Weights of a small GPT-style language model, trained from scratch on English Wikipedia: rotary positions, normalized queries and keys.
Each number is 128 + 32 x the weight over its row's rms, rounded and kept within 0 to 255. Layers, rows and columns count from 0. Numbers have three digits each. The size before them is the row's rms in percent of the matrix's.

# down: layer 11 MLP down (transposed), 2048x512, rms 0.0648, rows 1559-1605, columns 320-383
# up: layer 11 MLP up, 2048x512, rms 0.0716, rows 1560-1605, columns 320-383
down1559 105:080139172129104126097089136175095115133181160134143155177118174166149142116126115136088113096141157138180128108137088118101192108094143069155092125072150117133100158125141145081146111128099209
up1560 106:140157150128156055162109147131141180116167103176150173149166150083118101088123127114090155147171103150126181182184109137172153164097161144150143162157078069139106109139068110111127086094132171
down1560 104:143058094132077152129108107143134106112106170100144106057144147126121124145048141106148154173088102136065186079105097168142117146170084145064114143135121125094113154154122114100114122155101179
up1561 107:047181141115122137160191121145079133121121119116069151142100081123147159107121107100199112168144119130142117110111143161158168137160070130153128089132115157119189167199077155099183083126121127
down1561 108:091115194165190151101168115154094161165154162119111174159117057130162116156114165085161162187157138168077143110082161181155110141123131105104152056063071101138092113144140166152096138126090141
up1562 106:126187091134165193165119169096136189200161108162140123065128110117109177161066166145128197148190147140185158086083128127100135125090065105085153145136156216084086123127101169182147163150173187
down1562 107:179105154143131171102150110146098128141073137169119188113114134133132143139123108125147105157101128163124163132165120093088131165178028075130170134122111103150109129171097140132166142126104100
up1563 103:156164169122107152159152113130130085131049203166165106157138087143030177116121151113064086105104128120101104152155166150120084113147075098132075174159142094078119144131099151157114168179157186
down1563 103:115128104139114146133119113130099172158183158126157167044147150162089125140088127143107122105121161111079147111052145141146116165080157162126101126136108087199107186148102093128179163146076094
up1564 101:136104119108074137119104100157127090114121095097141143125108135152080123086090150126128103113099179186122074138156115158148069102102132140143175126121148127123173148156137098095132120160108143
down1564 102:120147080113113094121089150098128130120161094161158127177145124104112102135110139107103093063163162178145185035090148134175146182106175114092110134093148088040181140142120134095122109138166138
up1565 097:175073129121146082162122127160138148128060163104110143111113098129071119121074100103008192096183078203174081141193120139170182094119107115108087135145152094107198112121118118086087110111157134
down1565 094:138121163156114118071100129109096141100163083172113077176207145128131113109103128094077109088094143119077068144153093120171149164133158176109100140125145159114125151134162112113158113106085070
up1566 092:163136109157170075155062138130150069091160181153120138102092125168081148121114119108088162101133142202156061133123179092153145117168105111181112170165138091074104150134108081150112093151139114
down1566 092:164120153065148140089103089127203155149159130081114093127148119147114110100223067084159122141120137142139180132125063114144184107101163083116177162241115062132114138080118119101117117170136109
up1567 100:104149122083130115153066137102084139178112109126077125156087114156117204103114086060100111110160133221161133134181151129193155122123125123124166136108107129061127140150115176126118109110115139
down1567 101:141091156107189076145134180116150125120129139127122112135141138123140139107128121114094199044147162100097067079164099165137204101099123122103168165159153130079151111125156186186125112137072133
up1568 097:095154120146168112109114083129192099078073116149131207088093145128147144123105152114101115119143141121165147150162221124158185081177128133152096176131103071131185171127132170110086152162082107
down1568 095:092100106089138146124098095086156104065111103148129150148063117135114067156115133149206103111095183120151155134116132139137164215141137129147134127155096159091118152112153111093132191125103035
up1569 106:083123124112149106157139190142168114168115187149120108135166141099122129110113158171148151139096126142128117130145097107146168183159117117136115136079063107119150157122086101131091126105124165
down1569 106:108173074156154116098125122131121122122119134145133056099110140130121203126149119172166140145136084130108079110117134158098160120079127170090095170129164193048083137170117155145112115105156153
up1570 103:140170142116112096098138142089118104141117114169126076087142119122133096099104091146124139132127147092174141104166152162171118110159122043138147145133169162165172146121139102098131111088161114
down1570 105:134103102152143110078155121174192102142175125143155123140181132176114086135090167147160093094116136142166132103143133080131125143101130126187163171107132137137072117143118124152075110078129189
up1571 102:140181065089106099134142243059082141115114102116092124121135108185131132105103169124119139087154139190188108145050132109200098162208128153134119148143137094086086139111102143111147115104087102
down1571 103:110174141097120190134135084142151127123096138092104115148139108107146138103119123137200112104141174148159172200113053129191118148129132104078084121142131078105143149116197130121110172094097106
up1572 096:113189135146167108156140138099127137168129146147116161118157111162106087104137118144144199163089148119133147128131146113149109137125061121102133123083104093063141091102166108144149178131116127
down1572 097:169182169094098108098107156117147129132158111101170112122078142135157116091119146162067112136179172123110141075111171141117128062115185151161123074087145136168091142059191069117131151121160111
up1573 109:145136128165138113159118109149145130103206149125095097133121132123068150089154120120110192127086085133123166120157124083114143086147117131073190116100169121145189089163115082119191157131119208
down1573 110:175072108206108127161156112172174124130105140131108140145119170097197113165113145121126153062148154109095163121140195098117104129185190078132088119122104118090146157116187095113098125167097190
up1574 108:170170136142112092095180099110106122090103147109109137137108146141076170131151120114108151101134093187185169110111108123117129126115132110067146154107138087124124143077145158143133122148108148
down1574 107:103124122182248124137086129180102149096142108099154125126118108069110137097115146111131183094130166138080145149113097142139114112168132138148119163158139136121076142109070135143120152117087127
up1575 105:191110131121167164129087147178127118124140179123119123134095135116054187112144110100076140134173159190177085165106168080133106116185110090079136145184151126087140114136087110053107148091142158
down1575 102:072142134101107093181187147218162094055158149085084074098137099120155092164166141171100145123126127154067158162124098091126108067194113123069133148096115130141128148102074124137129078099064106
up1576 097:154139108146122052190135163075134082098165148123124154080131105143105114104126136142104238155113139171159124167118135130156169156085154132123121115167163091139148097130102153124095115083132173
down1576 094:164162111103158165130103171055128076123153166128137146051116175145120129146134142136141086130147106170119096096104151132116116122135124091158098169149131085131118103151095112145131120081110133
up1577 108:124152146143190081123150134076121158077114111130141107161110046049139103159148120091096117122138123164178147107117143075123134166117138072120120151095174076108114126141141181161063109150165142
down1577 107:144082109100091106139088123110130118145099188126081159173118148108087161101111108090146094124073093106059130179081129146096153058170127110137153119116115130141182092085094136193119118171165129
up1578 102:059169136193178147116179072108155165094148134123139123161082117084173181139087092109098180142187168157185153177183100162060098097110137132109139138188122199099150088114126160156126130171161123
down1578 104:130112112148193132088161167121143143105139111114100134119150061170139164149092114166100149146183112126121114057125050114176096106155197131147163125145154086087134106117116101096077135095188159
up1579 100:092098069149152148137133119129142120130109159155098062094108151174120117131152106149110150112085134083156195111107178126135120100135154096097136079109134027142143203082114172154119135174129120
down1579 102:150138073102141098167188107203149120110131115160083135110131101133154150098165122132156098122078120147124126067136094114156128141130095084128090173150137152095129085060127138096107128117100139
up1580 091:103149131177093123194140153133125098103195120142129155169170136131062109155120140147086160100110060170197139152185127140111140127104178112104141116188123125057131071099139116133161117101109177
down1580 095:094188154135159142099151073152109156161086106155101107121099167060191147187118064196154145142122105102133094107119084137131086110156126179100100131120098144162131177128110137149154106184105131
up1581 096:133097114144158108178131124131169116111154179069083150104091102175132135139118126155159075095106065176103158141128113178116131084165161065120134154128088142134098165102127146132159135119101163
down1581 095:117129124129167177132130116119145115150147132102084126160093108100026189103132172100152146140112140099142159122106120106160074142093148173114168184135140103144124133138090194086163151143129112
up1582 088:145084122092159127115191086091135191145077111120080117150064103121160124151126116142129060166145112158099105109145107099130125068106139198078086112131139067172201182124127146129102079089099120
down1582 085:148153133123103142148110179180132088117201176141162145137213135124083122145162117108115206103111137061122152113113119128091143186155107121158176155148112163042091148137128110104121198164092114
up1583 093:143162156163133133140121092146099119115135112151103110136106094149173115128149143098108169054130124070136095148118136171131155160094122122109166162107118151145129141086116126135122122154097137
down1583 096:155127185146106171171103156149103132112108156131120144136139144168149117136083094107069164089152189132129167109162087077153166126132134157158130148131194138109129121138121072202085116134064117
up1584 101:135123086124151149107095162093127150051122127157121119087101099130099140083043101112152199107135039120100085100165145151136129119123148132079113196153129114142098163185034130119078106172098109
down1584 096:142112110120184174153111134123161149141136101126175099105093113145189105104063195131149156105114127150139127139138131141106139111133134139142110098158150183138112170097121129159159138107076108
up1585 098:161121132118162125118066114154130096120147130109101130168082170145094117102108183080180096126228160157135124129130147130145167112126129091103101101131162116136133150123139111140139112109119118
down1585 098:164084139109151152089122158119108114148148119176126106140117115133105057100143165141121180076184084077149182122122124164084146112216157145095120160097111102127080117122173127130154103188120112
up1586 107:154164110178096167097138166110098085158098127099096126143178114112118165172075151149141133088166076139131153149177164168165174144108120039122113109162069102093140140074154116151181177162138156
down1586 105:146078116162129112144156151185126130107119124066157110157108132134136100142145082140080174072133174111125126113194125156122147203145133110190153106132119082111108134111100142099171121152086155
up1587 108:138134092133166174195169197132123130093102112095079150099134164126113122112073143141156107125134156093148103157153073093127124090152100141104138113093086090093120111127133140162123120168184210
down1587 107:133158156091211141134219116095164147132117123166088136180126116152112115136110104119042091153163075159116152117075115098151153146133133114088143084203084102111145198122133066093098137123123115
up1588 101:174106156099157174181129103107126118127181140062140165118176123128142089123125122065109160105161109125166107125077108121081099143121173120120146112176156095089178169170191070152138101197157148
down1588 100:135123201144098092153096175127105094100142161153113173096158144118131111107116149064139114190063164180084146121120129132133109213113137111095150112151076138169121136083101106109185111086138152
up1589 124:139150062120129081148099152108089135088192125125087104137117127132157101080124164110137168092130153138118092139173184229098145148215122097080133128182112164136123115121068141127123118131166092
down1589 121:083151125043122126183069110153119176023175114130099173076131165133101143119142138132146157159151142162106138180084134083127163093194107100096159118139102176200169120085098170118109183147080139
up1590 090:191178130151167099137170107129133064124093157150130110109113118143090141054128080118091149086118140170118130115159190058094114157113122136133119150138125128097095118105086126137132151163182120
down1590 092:130145184173129167142153179140114093114126074077111127122100102136104116137205098220118057129182092118159085122147090134132103143158117140121124113089117184119140145108075150138123093118114107
up1591 106:152159108146140144110092162096110166137143169196100163070151119090135129130063138158170102153191094148189119147129123112103160091071099156133165127131138099157161121115094117119139143088178155
down1591 107:158078108049147200097118110111149080133144103191121126119127131125157091184103148153118048094119155145126143187081139118129119137152157109060174118154118156134142132098127081113147145126185113
up1592 094:099146088117116113101097170050114129122121100092110122090149115110082152116109141139087153109097172158141152061166112138143146106138147044130136171130172104148133168072078152159098138126145156
down1592 095:167111172125127171075130109136117124108096075117148124142118104138116136141111132112137093072163122172147130123173122112137157183182161144137123101134110144041121088124118133056120048082184157
up1593 100:103099046145116095096080157173102110161149143134107144195091093133093127126134100087154112093113171100045150113148108096083163088131061132149061187151092177044093139143166137117095138145179135
down1593 105:163111180157211124103176132149092130079125108085114185025185153066139177135110200127132097125108098164133121157160064098118118142115137136128088138124166097157100119102088151116162145126067139
up1594 099:131137135143118089083041133134144137103116149231160152138095148114157133085117064145091137089133058127100147100062117084116150120131123139160126218157141135137107130121171111163089166161170214
down1594 095:101178164118151096116139155107180154083122138125183093119116137189190117152137160128139170098130161132151137138086102152177106187131101115144098125104148100186162141110180072178113070136141128
up1595 105:141187158229137096120172136130136159135130076190129175097145104153173097154151101141099200045086159144122123134123111084159051071088124106123126151173145171179138083118158101071141161144120160
down1595 105:158099150157102180122124123096166133071121088147115186089155115111186146150119115214107145037124185134161172134101097120127067111169108089165184166134092110136119074132160113137116209110091179
up1596 109:166188130177129145123063126156099104154113162130097175111086153195114090121172150112062092104113078132153121152070155131121135119172158133077169166105093076116183104190053155092176132185137169
down1596 107:114137090170139123106094151114097154131110124136146157125096154130138022106109181109100049182075139150147100113139120135151124106064162110128210192108118163140169098100083087104094112123136142
up1597 095:100162144131166133118089143086115132194131103160139124118114170163131108118055099133107121154091114092156131106164140123148137114111133122091128153165095120116168157051153101135141075150116076
down1597 093:158131135153171138122138120161064122069212149077111134098158049104162153153186152120086122124115150162119139106141069102110153138134122100098102129123155137184172165168126106105120190084138140
up1598 114:154137122130140164138113123168163176144135038218098127114127113123132114085113103122140117101150111154122170130127149196125122148144084097154129103091101104105125155096137134105148123131152146
down1598 114:140161108118172135129090105119194100102150075129132120110143114135125095108144176137122141146123119181115123093073154151169181149116173134102147115102148045167125086176147188068148104175134176
up1599 098:141098137106124191247172135138066181164141166119103125102124052122126148092169178126105120139162144163151083103181221143124207065146118167159176122158104153068146162126154111139185147129157185
down1599 096:150111159087109127139154159169148086142111127151152113108187172101134135114167140127155148218151091097124108113083110127075117114098100105122102129141094153076157082102158108076103084093113173
up1600 102:142135143102132128105129185164084137129105083137078128128100047165123127123090177079148180092080137145057113086148154201095156120206162095099088128098175192144150198106126061174100115179136090
down1600 102:088145166085139099113099196113114138113144182139100152096123184099153128140066169076133146078162098131151094099150084114182175146168168108124169128158109139174145138154116134081092085138136158
up1601 100:115218123091126092200066145037136192148148106151140077151152109132107089095155186151100120075149106133120083123196169097160137107153119079144153168093143118102142196109105154115122115107187102
down1601 098:116111173109146171107086159119134154142180101143163080130173139106131140155160159149150138153081082092134162079173135145138139136131182123172145156106112125130127144141101118117090139131152040
up1602 101:146162110203126142171105078074056131186151103187128158157125130118145154102150108083119095107171079191161124119153167170138091125191112152144130131124142130087126146108139131083145182126138143
down1602 102:151230107122106085104216155146122145136104128151109075144119161113178109171134115142103135052142164104154121104119134081128159072171113084120165134128170120166204181171139152135125137108105088
up1603 091:138157145160175084136071117109090167097112135160139136132149101141151232123086152164077162114178090098189145146123136127150144137094114091134061174084103155090156154154089088113146148102151091
down1603 104:142132087134145144152125103123088166167175170113205079099143109134185172113132104126116089130126140146131116099105135126123127097116188164129078121096144110117119160102113126155153188097126088
up1604 103:091178139114164153130153122140168145143179109126096127067133112144169129108172081142171139139121151148107107159155079161163108182160118141163126157136174118074091090134134128076090127152128149
down1604 103:112094156092062129125080141156132172191095141127149152147128131093141201198135097076146058127050081155080115093153110126099105113110134152184193146099130160180069117144126080117106167088180136
up1605 096:122163098208119098140131075110125158140177106120126177120142128171131160113128158145120109126124065127135110152141089165123147172079171053163115174120108102124130111118145082139162155113135080
down1605 101:101154092122158185170098099101114100129071167108119103152125105205152106147112109116190094119102059090125119153168129077134109149126179091138145088086114080182185058180176135132110182081112160